{"head_dim": 64, "norm": "rmsnorm", "norm_place": "peri", "bias": "none", "init_out_by_depth": true, "optimizer": "adamw", "decay_shape": "linear", "dataset": "wikipedia_en"}
Each number is 200 + 20 x the weight over its row's rms, rounded and kept within 0 to 999. Layers, rows and columns count from 0. The size before them is the row's rms in percent of the matrix's.

# layer 2 MLP down, 640x1280, rms 0.0525, rows 152-260, columns 576-639
097,233,211,227,205,195,207,204,162,218,212,210,200,175,162,182,175,215,180,198,189,196,138,194,187,192,179,191,212,221,199,176,187,189,167,199,186,191,240,176,210,215,203,217,214,225,208,190,213,184,206,206,194,203,174,182,190,193,224,190,197,202,175,209,231
099,206,197,163,186,204,218,212,201,248,186,183,193,211,185,194,207,208,192,236,174,187,180,149,172,177,201,199,190,197,211,203,215,197,234,172,215,212,174,208,173,242,203,174,177,177,182,208,185,227,188,227,172,172,191,208,193,182,162,187,184,234,191,211,197
095,213,208,215,206,156,229,223,201,240,228,210,175,153,238,180,165,214,203,199,189,220,171,202,176,246,218,219,206,193,186,211,174,190,196,238,182,209,216,193,206,187,179,181,199,222,184,188,231,202,226,184,233,188,168,167,205,171,160,199,172,206,195,221,186
093,200,194,213,195,207,187,182,189,189,193,194,225,222,210,205,235,208,200,180,240,176,199,178,209,178,219,205,205,183,204,180,179,183,183,234,236,228,195,194,235,210,198,230,195,184,163,231,214,202,208,212,194,207,197,180,164,181,214,198,213,176,233,221,223
100,219,182,201,191,191,213,195,205,172,198,190,197,218,165,189,187,206,198,195,219,198,195,192,213,205,215,200,185,209,181,189,199,163,218,203,148,204,206,185,163,174,184,240,193,194,186,166,178,194,186,204,210,230,175,249,205,193,189,206,224,207,172,217,204
098,224,211,191,176,208,208,194,212,183,169,196,184,213,214,216,173,214,235,205,164,197,205,221,220,218,217,212,218,188,194,192,164,193,154,215,204,208,161,193,200,173,213,216,204,235,258,217,206,186,185,179,181,188,169,139,218,203,195,196,253,195,211,203,217
102,210,181,210,206,194,207,210,203,219,186,166,232,209,195,203,183,227,205,155,208,207,177,202,192,183,227,198,206,176,194,215,220,222,198,203,178,194,217,175,214,210,208,226,191,181,189,232,217,229,183,225,210,215,196,205,201,188,247,209,182,217,186,231,204
101,208,207,178,201,229,191,193,173,210,209,209,212,219,196,201,209,192,195,179,199,234,203,205,186,205,173,223,210,206,210,191,170,220,190,189,228,206,185,200,200,161,212,203,229,198,193,238,176,198,201,180,192,207,231,188,138,209,227,205,169,216,246,193,210
101,176,195,180,208,179,224,248,205,208,208,174,174,173,213,219,167,199,185,200,211,170,177,180,200,213,245,177,186,179,159,207,161,184,177,192,194,164,219,199,168,194,199,227,225,218,237,228,203,221,216,180,190,199,192,173,167,181,157,249,232,188,198,193,198
098,194,212,191,204,231,170,245,167,207,192,181,216,207,171,180,163,179,217,210,240,159,188,170,194,201,174,195,210,208,206,202,181,192,181,173,209,168,185,223,187,174,214,198,214,207,177,187,218,209,204,188,186,197,246,211,212,210,207,219,198,200,200,189,228
101,209,163,206,222,188,204,232,196,220,233,211,200,169,165,215,213,195,177,208,171,199,205,160,169,225,166,176,172,220,202,184,193,165,163,179,214,193,187,194,230,204,211,160,207,177,204,216,190,181,235,184,182,205,207,237,200,231,188,205,202,189,194,242,179
099,201,213,205,194,211,204,206,157,201,205,220,226,220,193,176,198,172,195,235,174,231,216,175,200,201,233,200,172,205,195,218,223,199,204,201,215,246,228,149,206,204,200,191,157,194,144,206,199,223,206,187,204,196,172,192,179,206,167,200,242,208,182,217,180
098,189,236,179,202,205,212,196,227,181,204,210,181,186,174,190,213,229,199,183,198,181,186,177,204,177,173,237,218,182,168,160,181,182,174,202,217,203,201,192,203,197,199,196,197,163,185,181,205,205,225,194,235,175,240,199,179,220,210,174,189,215,214,213,219
103,185,160,189,180,221,205,218,198,201,186,202,229,214,201,174,191,190,171,199,200,213,227,208,219,168,201,220,222,214,237,225,180,211,193,178,164,178,221,213,223,221,218,205,212,166,169,239,211,207,178,163,179,186,228,205,212,188,198,242,190,224,192,211,225
099,154,215,173,180,202,203,188,228,193,194,211,194,202,179,218,196,176,236,205,212,227,227,214,188,181,187,172,186,179,239,194,198,211,194,207,210,206,206,195,201,187,181,176,211,187,186,197,197,196,202,242,211,184,242,228,219,222,203,230,171,199,212,178,205
101,178,207,212,206,165,200,210,222,228,199,183,181,192,168,221,196,193,190,187,207,200,195,187,154,194,194,151,207,175,219,177,207,187,184,213,168,212,219,180,181,201,184,166,191,179,217,202,207,180,214,213,212,188,207,212,211,189,192,187,215,177,178,222,155
102,201,238,179,191,241,216,211,188,206,170,209,214,211,207,198,197,237,195,200,203,237,227,200,214,215,201,233,189,173,184,199,165,164,158,209,182,157,161,220,211,218,217,190,209,202,210,177,204,163,224,178,204,169,200,231,221,192,176,197,249,194,231,173,228
101,257,211,171,188,182,190,191,182,197,173,217,245,224,193,187,199,227,194,204,221,162,217,193,183,170,156,192,214,203,197,234,201,206,194,193,185,169,197,228,188,193,184,169,163,184,173,227,190,191,178,208,216,195,208,197,196,226,217,205,205,211,222,201,212
102,209,167,184,233,201,227,207,163,165,177,179,210,192,195,167,185,213,220,194,200,161,186,218,194,211,207,227,200,245,192,235,186,206,198,206,201,184,226,193,220,180,226,210,192,199,187,202,197,207,226,173,224,216,215,203,179,238,217,200,208,222,188,195,212
099,221,208,217,222,185,190,212,220,193,146,229,228,213,190,234,200,187,203,185,204,198,224,228,216,202,170,214,235,155,164,184,229,222,205,190,216,186,207,213,204,182,208,214,193,158,183,164,201,198,182,213,207,189,224,162,232,203,196,212,182,189,202,160,177
099,196,204,208,218,182,182,209,222,157,199,165,204,202,188,205,191,189,194,211,220,185,179,226,237,195,160,189,217,225,168,227,155,190,213,196,214,202,188,222,222,213,201,211,200,217,207,205,203,222,200,193,193,234,206,197,208,206,167,178,169,217,208,195,211
100,179,210,199,179,180,185,192,166,202,171,199,208,226,181,181,239,159,192,226,178,207,178,184,210,178,221,203,187,160,211,174,185,208,203,144,194,183,224,216,209,190,188,215,193,193,177,181,204,192,244,228,169,211,176,209,165,220,210,207,223,206,203,195,215
099,223,201,177,229,222,190,241,209,175,179,224,203,202,218,186,193,206,202,231,196,185,220,199,203,204,216,224,195,199,221,182,192,186,196,167,232,197,163,192,193,207,181,203,190,188,184,160,191,180,218,195,168,211,210,199,196,198,218,228,226,207,193,199,220
103,213,175,238,194,188,235,212,200,194,174,214,209,199,242,206,193,182,195,233,190,229,204,227,232,246,179,216,203,176,224,210,188,218,201,204,226,238,264,210,199,231,193,216,221,162,197,206,203,196,235,184,175,214,205,201,187,190,219,207,198,180,191,218,209
100,193,203,180,184,217,206,224,190,227,180,189,212,211,218,192,192,184,207,213,191,191,192,152,216,199,188,206,209,190,210,161,192,226,180,207,221,187,143,219,198,168,226,213,188,207,204,242,196,228,212,206,201,216,212,165,221,178,192,208,223,216,197,196,190
100,218,199,198,220,185,221,202,172,214,169,221,258,215,230,224,206,207,202,227,164,187,224,207,214,196,190,188,164,209,199,187,186,187,152,193,192,211,193,211,185,218,193,192,200,180,220,198,217,209,226,174,204,213,180,235,188,183,212,208,202,186,223,201,194
099,197,181,204,186,213,192,216,192,182,195,201,198,181,159,232,205,194,202,208,191,188,185,207,216,198,208,178,180,195,192,233,181,165,189,214,187,235,231,189,218,193,177,187,199,188,204,203,208,257,219,171,179,228,238,186,158,210,167,170,207,224,234,208,201
098,229,174,176,200,217,180,218,197,217,230,192,196,155,177,176,220,185,202,204,153,197,200,187,183,199,202,177,180,157,221,210,225,198,205,215,211,185,209,186,214,220,226,223,188,231,195,166,202,190,202,189,228,222,207,229,214,201,226,208,206,220,217,206,177
102,199,193,184,194,203,206,214,183,203,176,206,211,194,196,192,208,187,213,203,191,177,204,199,211,207,189,184,208,222,217,173,150,160,186,203,206,216,207,184,212,188,183,199,210,198,201,195,191,198,201,185,202,191,172,207,183,189,186,212,209,222,162,212,203
103,227,169,193,189,177,181,227,186,216,170,188,212,190,157,196,205,167,191,205,203,205,220,209,211,198,194,227,216,208,187,164,216,185,197,198,163,182,201,182,203,199,208,222,186,221,220,223,196,199,223,198,232,209,178,218,172,186,222,231,199,192,220,197,230
096,213,186,185,171,202,180,241,216,192,198,224,205,165,199,228,168,185,199,192,206,219,212,222,208,214,196,196,219,212,221,214,209,199,198,222,188,193,204,213,175,174,200,212,185,198,212,188,173,175,198,211,186,197,194,226,227,191,220,184,187,193,181,222,204
101,220,189,213,208,180,234,222,210,184,207,184,177,231,169,215,185,216,217,211,185,185,193,213,218,201,199,159,211,237,209,203,237,205,222,183,175,171,192,227,187,175,208,215,165,186,159,207,202,201,201,213,220,195,185,182,164,179,182,195,169,171,200,201,221
102,198,169,191,186,176,165,199,219,213,207,225,180,199,194,206,247,192,209,198,185,200,192,199,207,186,207,186,212,249,185,166,206,214,183,174,225,214,200,194,197,218,197,171,171,190,164,215,186,218,199,180,221,211,225,172,200,215,201,214,187,187,192,233,214
100,229,204,234,219,190,233,190,211,167,204,192,214,141,211,198,208,185,204,220,181,235,232,218,218,198,196,192,200,197,172,174,171,191,184,177,204,187,167,170,241,182,197,226,176,193,190,170,211,186,187,192,221,164,225,220,150,190,173,196,212,197,187,206,203
101,217,226,201,188,173,215,191,213,201,205,162,224,219,197,233,197,190,191,240,213,179,205,163,232,193,217,201,193,217,215,178,235,153,187,161,172,206,213,178,211,213,170,222,185,200,170,194,231,218,191,191,178,227,196,150,179,194,211,190,189,213,220,180,223
097,195,226,212,181,224,230,199,221,193,193,191,191,220,218,186,208,157,177,209,203,229,193,217,170,186,161,186,222,197,189,175,229,179,185,205,191,214,190,202,186,201,214,222,185,176,208,230,234,199,225,213,180,192,225,209,165,199,205,219,231,204,201,214,209
097,184,166,208,216,186,211,150,197,221,224,193,190,220,220,184,214,215,153,202,228,169,204,206,223,227,211,187,201,187,178,211,200,202,204,206,194,206,177,212,179,196,173,188,190,208,174,201,195,206,201,182,179,221,201,215,196,176,200,248,213,207,170,195,200
099,207,217,210,163,185,216,223,206,204,169,219,187,190,195,190,214,210,206,204,203,197,239,209,199,192,206,212,187,232,220,198,212,198,193,210,208,223,189,215,208,206,213,183,186,203,196,211,202,225,170,166,186,209,232,183,223,221,227,209,218,229,201,200,239
102,203,252,203,185,186,158,202,185,197,190,213,212,213,189,200,219,188,182,179,179,210,225,217,198,216,227,209,201,194,191,209,204,217,193,175,198,230,228,195,224,234,225,191,173,204,209,217,207,204,184,219,190,206,186,190,191,208,174,195,161,197,174,238,228
103,247,189,187,205,175,196,199,190,204,187,188,175,179,211,225,190,224,205,183,188,238,180,198,194,209,200,196,178,191,171,185,155,136,212,220,191,193,182,185,208,194,219,191,223,188,185,249,186,179,220,204,179,217,219,202,158,218,229,215,207,208,178,216,194
097,202,161,170,188,169,235,210,212,182,207,215,221,239,183,193,226,200,174,185,204,208,180,235,175,213,233,175,195,206,216,174,205,179,188,208,229,211,179,244,191,213,198,203,208,179,174,201,182,172,189,191,222,179,167,188,223,200,191,218,175,206,164,199,198
104,181,189,224,187,201,227,187,192,204,154,236,210,168,208,201,216,217,187,180,191,204,253,231,225,207,195,206,195,216,202,216,197,202,208,188,200,205,164,141,188,215,226,183,205,185,176,233,177,227,192,188,212,194,182,214,223,218,145,171,244,176,159,219,221
099,198,189,198,207,215,166,205,185,193,197,183,190,184,176,226,216,182,206,181,187,170,224,199,199,209,193,205,208,218,210,171,182,195,220,176,250,205,184,200,157,209,217,194,187,188,237,207,192,191,181,200,226,190,192,161,177,201,192,202,193,225,184,180,216
097,188,226,221,167,223,183,225,213,232,213,190,199,192,207,223,213,202,200,189,196,169,194,194,216,199,210,160,185,193,191,213,231,230,186,222,176,178,186,208,202,200,200,204,166,182,239,216,194,186,204,208,189,208,217,199,218,178,204,231,216,209,200,189,219
099,172,184,208,172,176,200,221,222,197,216,201,190,217,200,211,178,202,220,172,202,203,172,236,204,197,223,171,231,190,203,222,210,199,231,214,205,213,180,206,200,199,186,155,232,210,208,224,189,187,200,200,179,198,180,170,214,159,209,201,230,205,202,192,192
099,189,199,194,192,194,209,200,188,194,197,216,205,211,207,191,197,222,201,200,190,208,183,202,183,228,162,199,182,181,188,220,185,211,156,204,172,189,154,217,222,239,178,225,172,179,218,194,224,184,205,215,201,223,221,204,180,224,211,235,234,201,170,160,168
100,235,172,198,263,205,199,186,210,209,203,193,149,147,239,185,194,151,214,199,193,225,194,220,166,229,246,173,196,168,193,184,218,225,195,216,233,219,196,189,221,199,209,172,196,244,222,204,211,195,221,235,191,195,227,189,203,220,195,195,220,228,173,200,221
101,176,229,190,194,181,169,181,190,227,194,184,218,213,191,194,218,195,198,208,179,207,213,183,177,220,212,198,236,171,242,189,205,181,217,221,180,167,210,201,164,230,189,222,195,231,235,200,240,180,195,203,197,187,183,205,137,185,195,183,200,193,237,167,216
101,188,188,226,204,224,192,197,207,218,193,185,169,194,208,168,192,220,171,201,231,223,219,213,206,235,219,218,185,223,159,212,152,190,195,181,204,200,233,182,174,158,180,206,205,186,215,190,196,204,199,186,191,177,187,230,210,212,212,199,178,206,233,205,193
098,183,213,206,172,188,210,201,195,196,212,197,211,195,222,175,201,208,183,190,225,183,188,240,203,189,220,190,202,226,176,206,172,251,191,221,221,171,208,206,208,176,195,195,231,213,184,218,239,222,192,181,187,227,194,218,218,194,178,219,195,197,193,194,181
094,182,198,224,173,222,211,197,223,229,192,234,195,176,189,182,198,191,184,191,173,219,169,199,194,218,229,202,185,233,203,202,194,210,151,200,180,214,178,201,255,214,188,231,170,202,236,194,223,189,208,205,216,224,193,160,208,203,185,203,200,181,162,223,208
099,167,174,148,198,197,222,201,192,218,187,194,207,230,182,175,234,194,207,178,243,256,165,179,221,224,206,197,238,179,231,215,203,199,217,204,190,191,202,196,190,213,193,195,219,199,198,181,226,185,190,211,223,182,183,201,216,225,206,182,201,240,201,177,245
099,199,209,212,213,184,200,208,217,190,201,201,195,183,231,210,197,204,186,193,193,206,188,214,200,221,182,203,225,194,149,191,212,216,176,229,200,200,165,185,183,176,192,213,158,211,172,217,195,190,177,213,187,207,184,192,171,228,210,179,230,180,209,210,211
134,207,180,186,226,189,220,194,145,181,201,218,213,208,229,210,219,176,199,213,209,182,218,170,177,187,221,211,206,208,204,204,163,223,222,150,199,222,200,221,246,163,183,206,190,174,163,192,208,195,188,193,179,187,238,208,200,203,190,201,198,188,188,183,251
096,211,203,225,191,196,185,224,202,197,192,190,190,225,211,190,191,232,203,158,186,251,210,204,180,185,179,159,195,198,180,211,203,232,185,225,201,217,178,202,181,201,218,166,194,226,187,203,182,214,197,211,220,177,183,212,195,189,196,168,225,210,191,214,186
097,181,219,185,239,221,191,204,175,180,198,202,218,213,204,171,182,197,219,185,179,199,185,199,223,164,180,209,238,179,234,177,220,204,185,218,222,217,227,230,210,221,210,183,204,168,210,171,199,187,161,225,215,220,233,232,220,212,186,194,186,243,208,209,205
099,204,190,174,198,219,183,183,180,183,214,209,167,189,178,212,199,186,185,206,217,214,226,177,192,201,202,214,184,199,187,205,201,204,153,197,166,155,172,192,209,137,210,198,204,214,171,188,182,230,201,233,217,192,179,220,183,178,175,212,201,188,199,184,201
102,229,203,222,187,199,193,213,185,182,187,239,185,212,209,190,174,205,203,217,210,177,207,187,194,208,192,235,230,210,210,191,164,191,169,204,233,191,219,223,228,196,206,200,203,211,205,234,200,215,218,215,191,221,202,202,206,230,219,197,219,204,175,200,203
096,203,196,196,181,213,172,245,217,234,200,167,217,154,169,201,183,206,227,197,209,201,200,212,202,205,184,188,169,205,204,218,224,210,214,217,216,166,188,187,181,200,204,186,202,251,220,208,202,190,200,227,179,168,148,192,203,166,180,218,222,206,233,187,226
096,226,234,209,207,251,200,188,165,180,235,189,241,219,244,200,175,211,176,185,228,201,220,245,220,208,251,198,190,210,201,192,198,194,192,212,210,216,220,198,198,228,174,216,171,246,200,196,210,207,205,197,193,173,193,186,190,211,215,183,208,219,230,196,196
100,206,211,145,193,191,187,208,199,167,196,205,209,198,213,200,215,219,212,200,209,199,205,206,216,167,182,201,213,211,205,212,210,199,208,190,191,262,224,222,218,203,215,213,203,193,193,186,204,224,207,196,195,181,216,233,179,176,216,222,189,210,215,157,206
098,196,221,194,197,203,205,189,174,188,199,164,198,202,188,176,212,212,216,171,207,189,181,252,240,239,178,246,217,208,203,201,150,196,197,195,235,244,180,201,221,201,233,188,181,192,180,166,187,231,185,178,222,188,227,177,214,211,188,170,235,211,215,197,233
102,186,246,190,226,209,193,207,192,226,219,182,194,183,212,213,207,179,234,206,194,192,185,213,180,198,159,182,185,187,237,241,189,211,183,218,198,188,222,205,151,239,198,205,194,196,206,186,208,194,191,191,214,208,167,211,214,208,212,202,188,192,224,192,183
100,195,220,186,187,190,213,185,179,215,213,204,223,207,227,219,242,170,224,172,199,196,211,214,213,161,208,182,196,191,208,174,171,218,216,198,177,203,215,175,203,190,211,190,210,214,184,175,211,152,188,183,198,203,218,226,196,200,206,194,166,198,214,184,206
191,199,189,197,214,178,187,227,146,214,174,190,206,192,253,190,177,206,195,238,210,200,201,188,158,186,197,205,221,195,197,202,167,203,191,158,189,209,186,205,202,184,180,187,200,197,198,180,216,211,168,215,239,197,187,205,206,212,186,164,191,207,199,177,209
098,236,211,186,187,215,238,200,193,199,176,236,247,208,195,190,170,214,220,182,211,207,209,196,220,207,213,193,212,226,186,206,200,213,196,174,190,214,233,190,219,201,223,224,211,185,186,174,183,213,210,167,180,221,197,232,213,196,199,206,191,203,200,204,196
096,218,195,181,182,151,189,165,230,227,201,207,217,204,197,219,176,206,188,191,204,201,176,194,209,188,233,215,202,195,213,184,196,236,189,210,199,252,179,200,198,197,178,202,191,188,184,191,225,189,216,198,208,228,217,199,165,211,211,208,200,205,196,205,198
102,213,179,182,205,193,170,236,200,221,182,191,187,215,229,225,193,193,217,207,207,234,238,197,214,206,218,211,189,200,195,210,217,191,200,237,221,184,177,189,211,193,183,228,207,214,203,184,198,211,183,211,176,175,210,180,204,199,188,196,189,181,192,189,225
096,194,221,192,193,201,218,196,207,207,200,179,249,148,163,204,175,183,171,238,181,187,184,195,185,208,197,207,185,193,225,208,186,217,212,206,208,177,192,217,228,218,233,171,175,175,198,214,226,203,196,235,226,204,218,169,238,227,198,191,166,181,220,227,204
100,219,203,196,193,209,201,188,197,215,187,217,217,221,210,199,240,224,187,216,202,211,200,216,209,180,224,225,206,204,201,215,175,174,214,165,196,196,203,200,227,202,164,258,221,203,190,223,213,180,224,183,178,196,209,188,203,177,223,191,220,227,223,219,209
104,201,180,158,159,200,205,192,188,210,229,180,190,166,224,210,188,240,183,234,194,191,190,216,206,205,191,198,159,207,238,193,194,239,199,192,219,224,183,207,212,200,205,206,182,230,175,250,150,190,196,205,180,210,199,166,226,227,194,243,173,219,216,211,229
096,201,205,236,215,183,213,166,207,165,183,174,227,218,159,233,210,205,204,201,198,165,223,193,196,176,189,183,181,216,191,169,219,173,232,208,190,248,215,198,251,200,208,223,195,195,170,166,211,177,155,179,163,192,209,194,202,206,195,208,176,231,198,186,176
096,202,202,221,191,212,168,202,184,193,215,157,183,187,173,235,218,204,172,208,191,199,210,221,198,204,218,179,180,224,226,204,198,197,204,188,183,201,206,188,207,195,199,225,198,191,216,255,210,174,246,184,212,198,212,194,193,174,211,211,178,192,230,214,171
102,229,186,194,164,233,198,229,224,183,218,175,212,197,215,225,194,221,203,206,205,193,170,206,209,198,199,209,183,199,205,185,209,219,202,177,197,192,195,186,205,233,199,187,185,215,205,199,213,194,223,181,225,175,199,187,196,210,208,198,208,184,219,209,207
097,207,203,202,180,214,236,189,194,177,204,195,233,191,226,210,230,200,196,192,153,153,176,187,217,211,161,217,192,201,220,222,209,168,211,230,168,202,208,194,211,220,212,203,202,212,216,229,190,170,213,232,212,165,190,214,213,206,214,246,199,206,176,231,200
102,204,210,219,214,215,213,182,243,190,180,197,216,166,169,215,187,193,198,198,174,196,152,202,124,176,201,194,201,212,230,195,201,170,205,167,226,223,213,205,185,198,209,177,243,194,217,180,186,185,180,243,247,220,202,205,225,190,238,222,145,205,180,231,206
098,226,190,190,192,254,201,221,195,196,214,216,161,187,206,229,206,227,208,185,225,204,228,222,214,192,264,235,200,225,196,199,195,188,205,178,158,208,177,211,181,187,216,236,228,212,210,231,191,182,185,209,193,205,164,213,226,200,186,202,190,200,244,188,207
100,204,206,189,203,163,177,186,233,185,193,192,222,189,211,223,194,194,225,175,199,192,180,257,194,180,203,183,195,203,214,197,208,246,210,226,205,185,204,200,186,218,226,220,192,178,162,218,176,168,221,170,201,190,143,191,222,177,217,189,183,195,194,208,223
101,168,224,210,214,215,195,166,175,216,195,199,204,183,192,234,175,179,208,216,213,182,193,220,217,189,196,244,182,189,222,207,223,214,222,186,200,211,196,190,150,228,178,203,206,222,200,217,176,196,176,182,204,219,167,196,217,200,186,179,186,147,186,225,200
099,179,209,198,184,189,223,163,200,218,212,226,231,233,202,192,195,234,212,183,190,234,220,216,204,221,189,214,197,198,194,187,169,167,178,202,167,204,231,199,199,210,185,203,194,236,179,185,219,221,208,201,213,213,206,194,217,205,187,208,218,209,211,193,189
101,210,192,189,201,198,187,195,211,186,214,221,237,211,194,193,204,224,174,225,178,167,208,200,207,229,218,222,184,205,201,184,201,218,159,215,198,216,217,172,221,198,187,206,182,157,214,223,210,210,218,224,193,214,182,212,214,217,207,197,228,179,223,255,198
097,225,209,181,187,191,174,198,214,216,179,220,227,176,179,223,184,224,200,202,253,179,192,157,193,186,223,179,181,200,198,220,197,190,226,209,213,171,184,221,221,210,211,199,190,204,198,224,195,192,191,201,195,157,160,170,189,222,160,225,213,198,166,204,172
099,198,211,174,240,209,195,197,201,183,195,139,190,190,197,222,142,184,217,159,183,232,207,163,208,208,202,227,216,188,189,217,228,221,199,199,219,205,216,205,205,195,184,217,188,178,216,226,192,187,220,215,207,186,181,204,224,175,194,204,193,201,221,209,199
101,197,223,183,186,208,201,215,187,185,161,228,272,223,178,219,193,209,218,227,204,201,197,187,219,186,152,197,195,187,189,169,199,182,200,199,211,164,200,218,193,175,183,175,212,171,237,213,191,186,204,208,189,237,183,227,182,177,179,194,164,182,230,228,204
098,251,200,225,223,203,199,222,174,207,174,239,168,198,214,187,158,195,152,197,198,215,205,199,170,191,189,198,219,242,218,214,208,201,204,165,205,210,230,194,158,219,219,224,194,196,193,203,210,154,206,235,203,211,213,236,165,184,209,197,177,183,231,201,224
096,199,196,215,179,175,217,168,190,181,192,211,201,219,195,225,205,178,248,216,165,204,214,194,201,255,212,227,201,204,199,207,196,201,206,215,196,214,194,195,230,203,235,211,193,189,193,188,193,200,236,172,159,226,241,196,194,194,177,180,205,207,218,204,177
101,224,205,195,189,207,195,208,191,216,148,202,203,156,193,230,194,208,191,219,188,198,172,202,187,209,197,177,187,210,224,209,183,215,211,202,206,204,193,210,191,195,201,224,220,196,183,241,215,212,224,215,195,193,230,218,182,224,232,217,208,209,221,202,213
103,182,196,194,205,199,180,219,244,205,182,206,218,210,170,229,184,204,192,219,229,212,180,176,224,208,192,228,212,205,202,154,200,196,203,196,157,232,223,238,194,202,187,217,205,190,174,194,229,199,166,195,204,210,176,218,178,170,204,241,179,178,188,214,196
102,218,209,183,201,189,197,208,206,208,234,195,230,222,186,158,218,213,179,201,232,216,191,202,196,228,196,196,199,199,207,202,198,155,212,217,210,180,201,188,186,146,188,182,255,168,161,204,234,212,217,217,172,216,188,181,224,242,179,203,237,203,195,200,221
101,201,194,182,221,177,195,229,218,205,232,195,224,212,194,170,212,209,174,217,208,182,177,193,165,183,194,173,203,180,209,166,237,199,181,201,183,171,176,199,189,226,209,202,188,205,194,199,239,209,203,178,219,215,208,194,174,245,205,178,196,186,212,231,205
102,207,212,218,231,167,238,197,180,220,188,198,202,189,203,192,162,183,206,199,163,211,182,222,205,211,218,224,189,162,193,177,195,166,209,219,187,230,185,180,186,191,211,222,188,173,195,166,215,227,196,182,237,180,204,195,163,183,172,235,193,212,199,197,188
099,182,195,205,212,183,198,187,197,204,222,222,243,254,196,196,211,194,160,169,208,171,178,217,182,186,207,161,213,202,193,219,216,175,216,193,204,190,164,183,221,174,231,180,175,154,236,195,196,230,194,184,210,219,169,207,192,184,222,200,184,208,193,195,220
100,233,225,236,228,231,172,203,225,215,153,191,217,205,230,210,194,219,195,233,202,221,213,198,225,185,182,178,209,201,227,176,192,223,194,212,194,189,227,222,196,214,169,179,206,202,235,217,170,217,195,218,208,218,210,198,182,216,212,175,157,194,215,213,166
098,210,196,199,205,181,200,178,208,227,200,206,209,202,227,206,184,154,154,211,193,175,193,208,139,225,197,188,159,206,217,184,217,186,196,203,179,222,198,207,254,200,195,225,184,183,167,216,219,222,158,165,205,194,178,172,187,138,218,230,244,196,215,234,198
096,215,210,201,189,209,202,212,159,196,193,199,196,228,213,236,175,203,204,214,187,172,203,175,203,188,209,193,195,175,220,205,244,198,184,198,185,187,197,214,211,197,201,177,193,174,185,217,177,216,179,225,161,192,182,214,183,223,205,233,182,217,193,172,191
099,215,225,204,176,165,181,219,160,185,210,209,195,219,214,196,211,228,174,192,189,185,219,189,176,201,205,242,194,198,222,185,186,183,187,209,251,241,204,215,203,226,202,234,190,180,223,178,212,217,190,194,204,187,182,192,225,177,235,220,212,182,228,183,205
095,186,161,196,225,232,193,208,238,198,192,190,195,193,168,186,172,231,178,198,206,191,164,215,201,180,231,167,220,204,217,198,200,226,209,215,207,206,221,233,222,204,218,205,234,198,218,174,213,207,197,192,200,184,147,200,196,188,189,192,206,195,218,215,200
098,166,202,235,194,192,208,201,214,196,187,160,200,202,203,199,226,184,199,201,186,191,205,207,183,220,204,186,190,208,182,195,245,203,169,164,193,202,214,208,226,204,200,154,220,179,186,199,244,215,168,208,228,206,210,211,184,202,206,200,193,207,198,188,182
100,181,199,212,180,191,200,191,215,196,170,180,172,181,211,207,199,219,197,193,211,197,235,216,217,226,176,200,182,213,189,192,206,197,220,194,217,224,175,180,192,216,166,178,217,174,184,206,210,167,227,192,205,209,191,169,222,198,198,206,208,207,215,194,215
097,184,203,221,225,177,164,208,181,182,220,233,227,230,198,182,211,209,202,165,213,210,212,182,164,202,205,208,204,159,233,258,208,245,222,240,233,200,218,175,206,201,217,190,221,170,239,182,226,199,193,200,175,173,209,221,200,194,213,202,195,200,204,199,172
101,203,168,198,209,195,198,142,186,196,192,204,214,186,192,216,237,225,190,200,188,238,197,219,216,227,188,223,181,185,182,191,200,172,166,218,202,226,200,194,186,195,197,224,201,237,163,238,201,190,205,199,151,202,162,217,201,197,190,205,219,188,178,215,199
098,221,196,204,204,177,203,220,198,197,192,209,191,154,168,182,204,195,225,180,168,196,168,202,180,224,197,166,218,188,191,178,200,197,216,162,207,201,175,214,198,213,208,159,217,188,178,196,197,206,217,136,209,172,186,189,224,216,201,166,200,176,250,219,213
097,187,173,200,193,203,203,206,167,252,222,165,213,212,227,238,230,186,177,206,183,201,211,192,198,192,180,227,182,235,183,182,203,232,205,194,217,221,190,191,177,218,195,221,200,176,184,197,206,180,190,202,199,216,214,201,211,205,194,168,242,198,172,192,205
102,155,192,205,182,225,217,186,235,201,188,218,191,194,207,221,214,171,178,201,184,186,215,199,212,212,225,197,197,187,202,226,215,206,233,223,193,214,172,226,210,174,216,222,214,167,176,179,199,201,215,184,195,218,218,181,157,213,188,194,191,188,216,196,189
095,254,202,190,247,188,231,155,208,204,187,189,201,198,171,182,228,202,197,207,212,211,191,218,220,162,215,204,219,196,168,203,222,198,200,161,190,192,192,173,149,196,204,208,204,180,170,205,169,190,170,239,200,195,196,238,167,178,190,194,200,168,204,219,215
099,220,217,215,191,193,213,162,193,207,201,203,195,227,209,213,185,182,169,217,215,193,181,213,201,252,191,211,205,208,203,188,189,233,211,208,248,176,184,187,192,208,210,223,216,195,175,202,203,231,216,167,193,193,218,199,180,240,219,193,160,199,218,204,211
104,219,203,177,205,194,181,193,200,205,188,196,196,217,189,193,174,198,226,199,234,197,221,223,220,227,214,202,204,159,200,229,230,186,220,218,186,209,242,188,179,195,167,183,210,229,188,216,220,128,202,230,195,191,213,185,201,200,205,193,217,218,211,156,208
099,226,190,168,177,191,207,184,198,216,220,159,178,175,192,191,203,209,180,211,186,202,219,232,138,202,181,211,208,203,244,224,210,181,224,177,207,209,183,188,182,200,207,174,170,183,179,218,205,195,224,224,229,185,225,182,222,218,174,221,213,214,212,214,228
101,210,194,237,189,214,224,190,236,240,189,184,200,201,222,200,204,195,208,190,190,228,195,192,186,162,220,203,172,212,200,180,179,202,170,198,202,187,217,205,188,206,173,200,225,226,232,218,197,181,202,212,185,180,239,181,183,179,177,175,215,209,190,195,201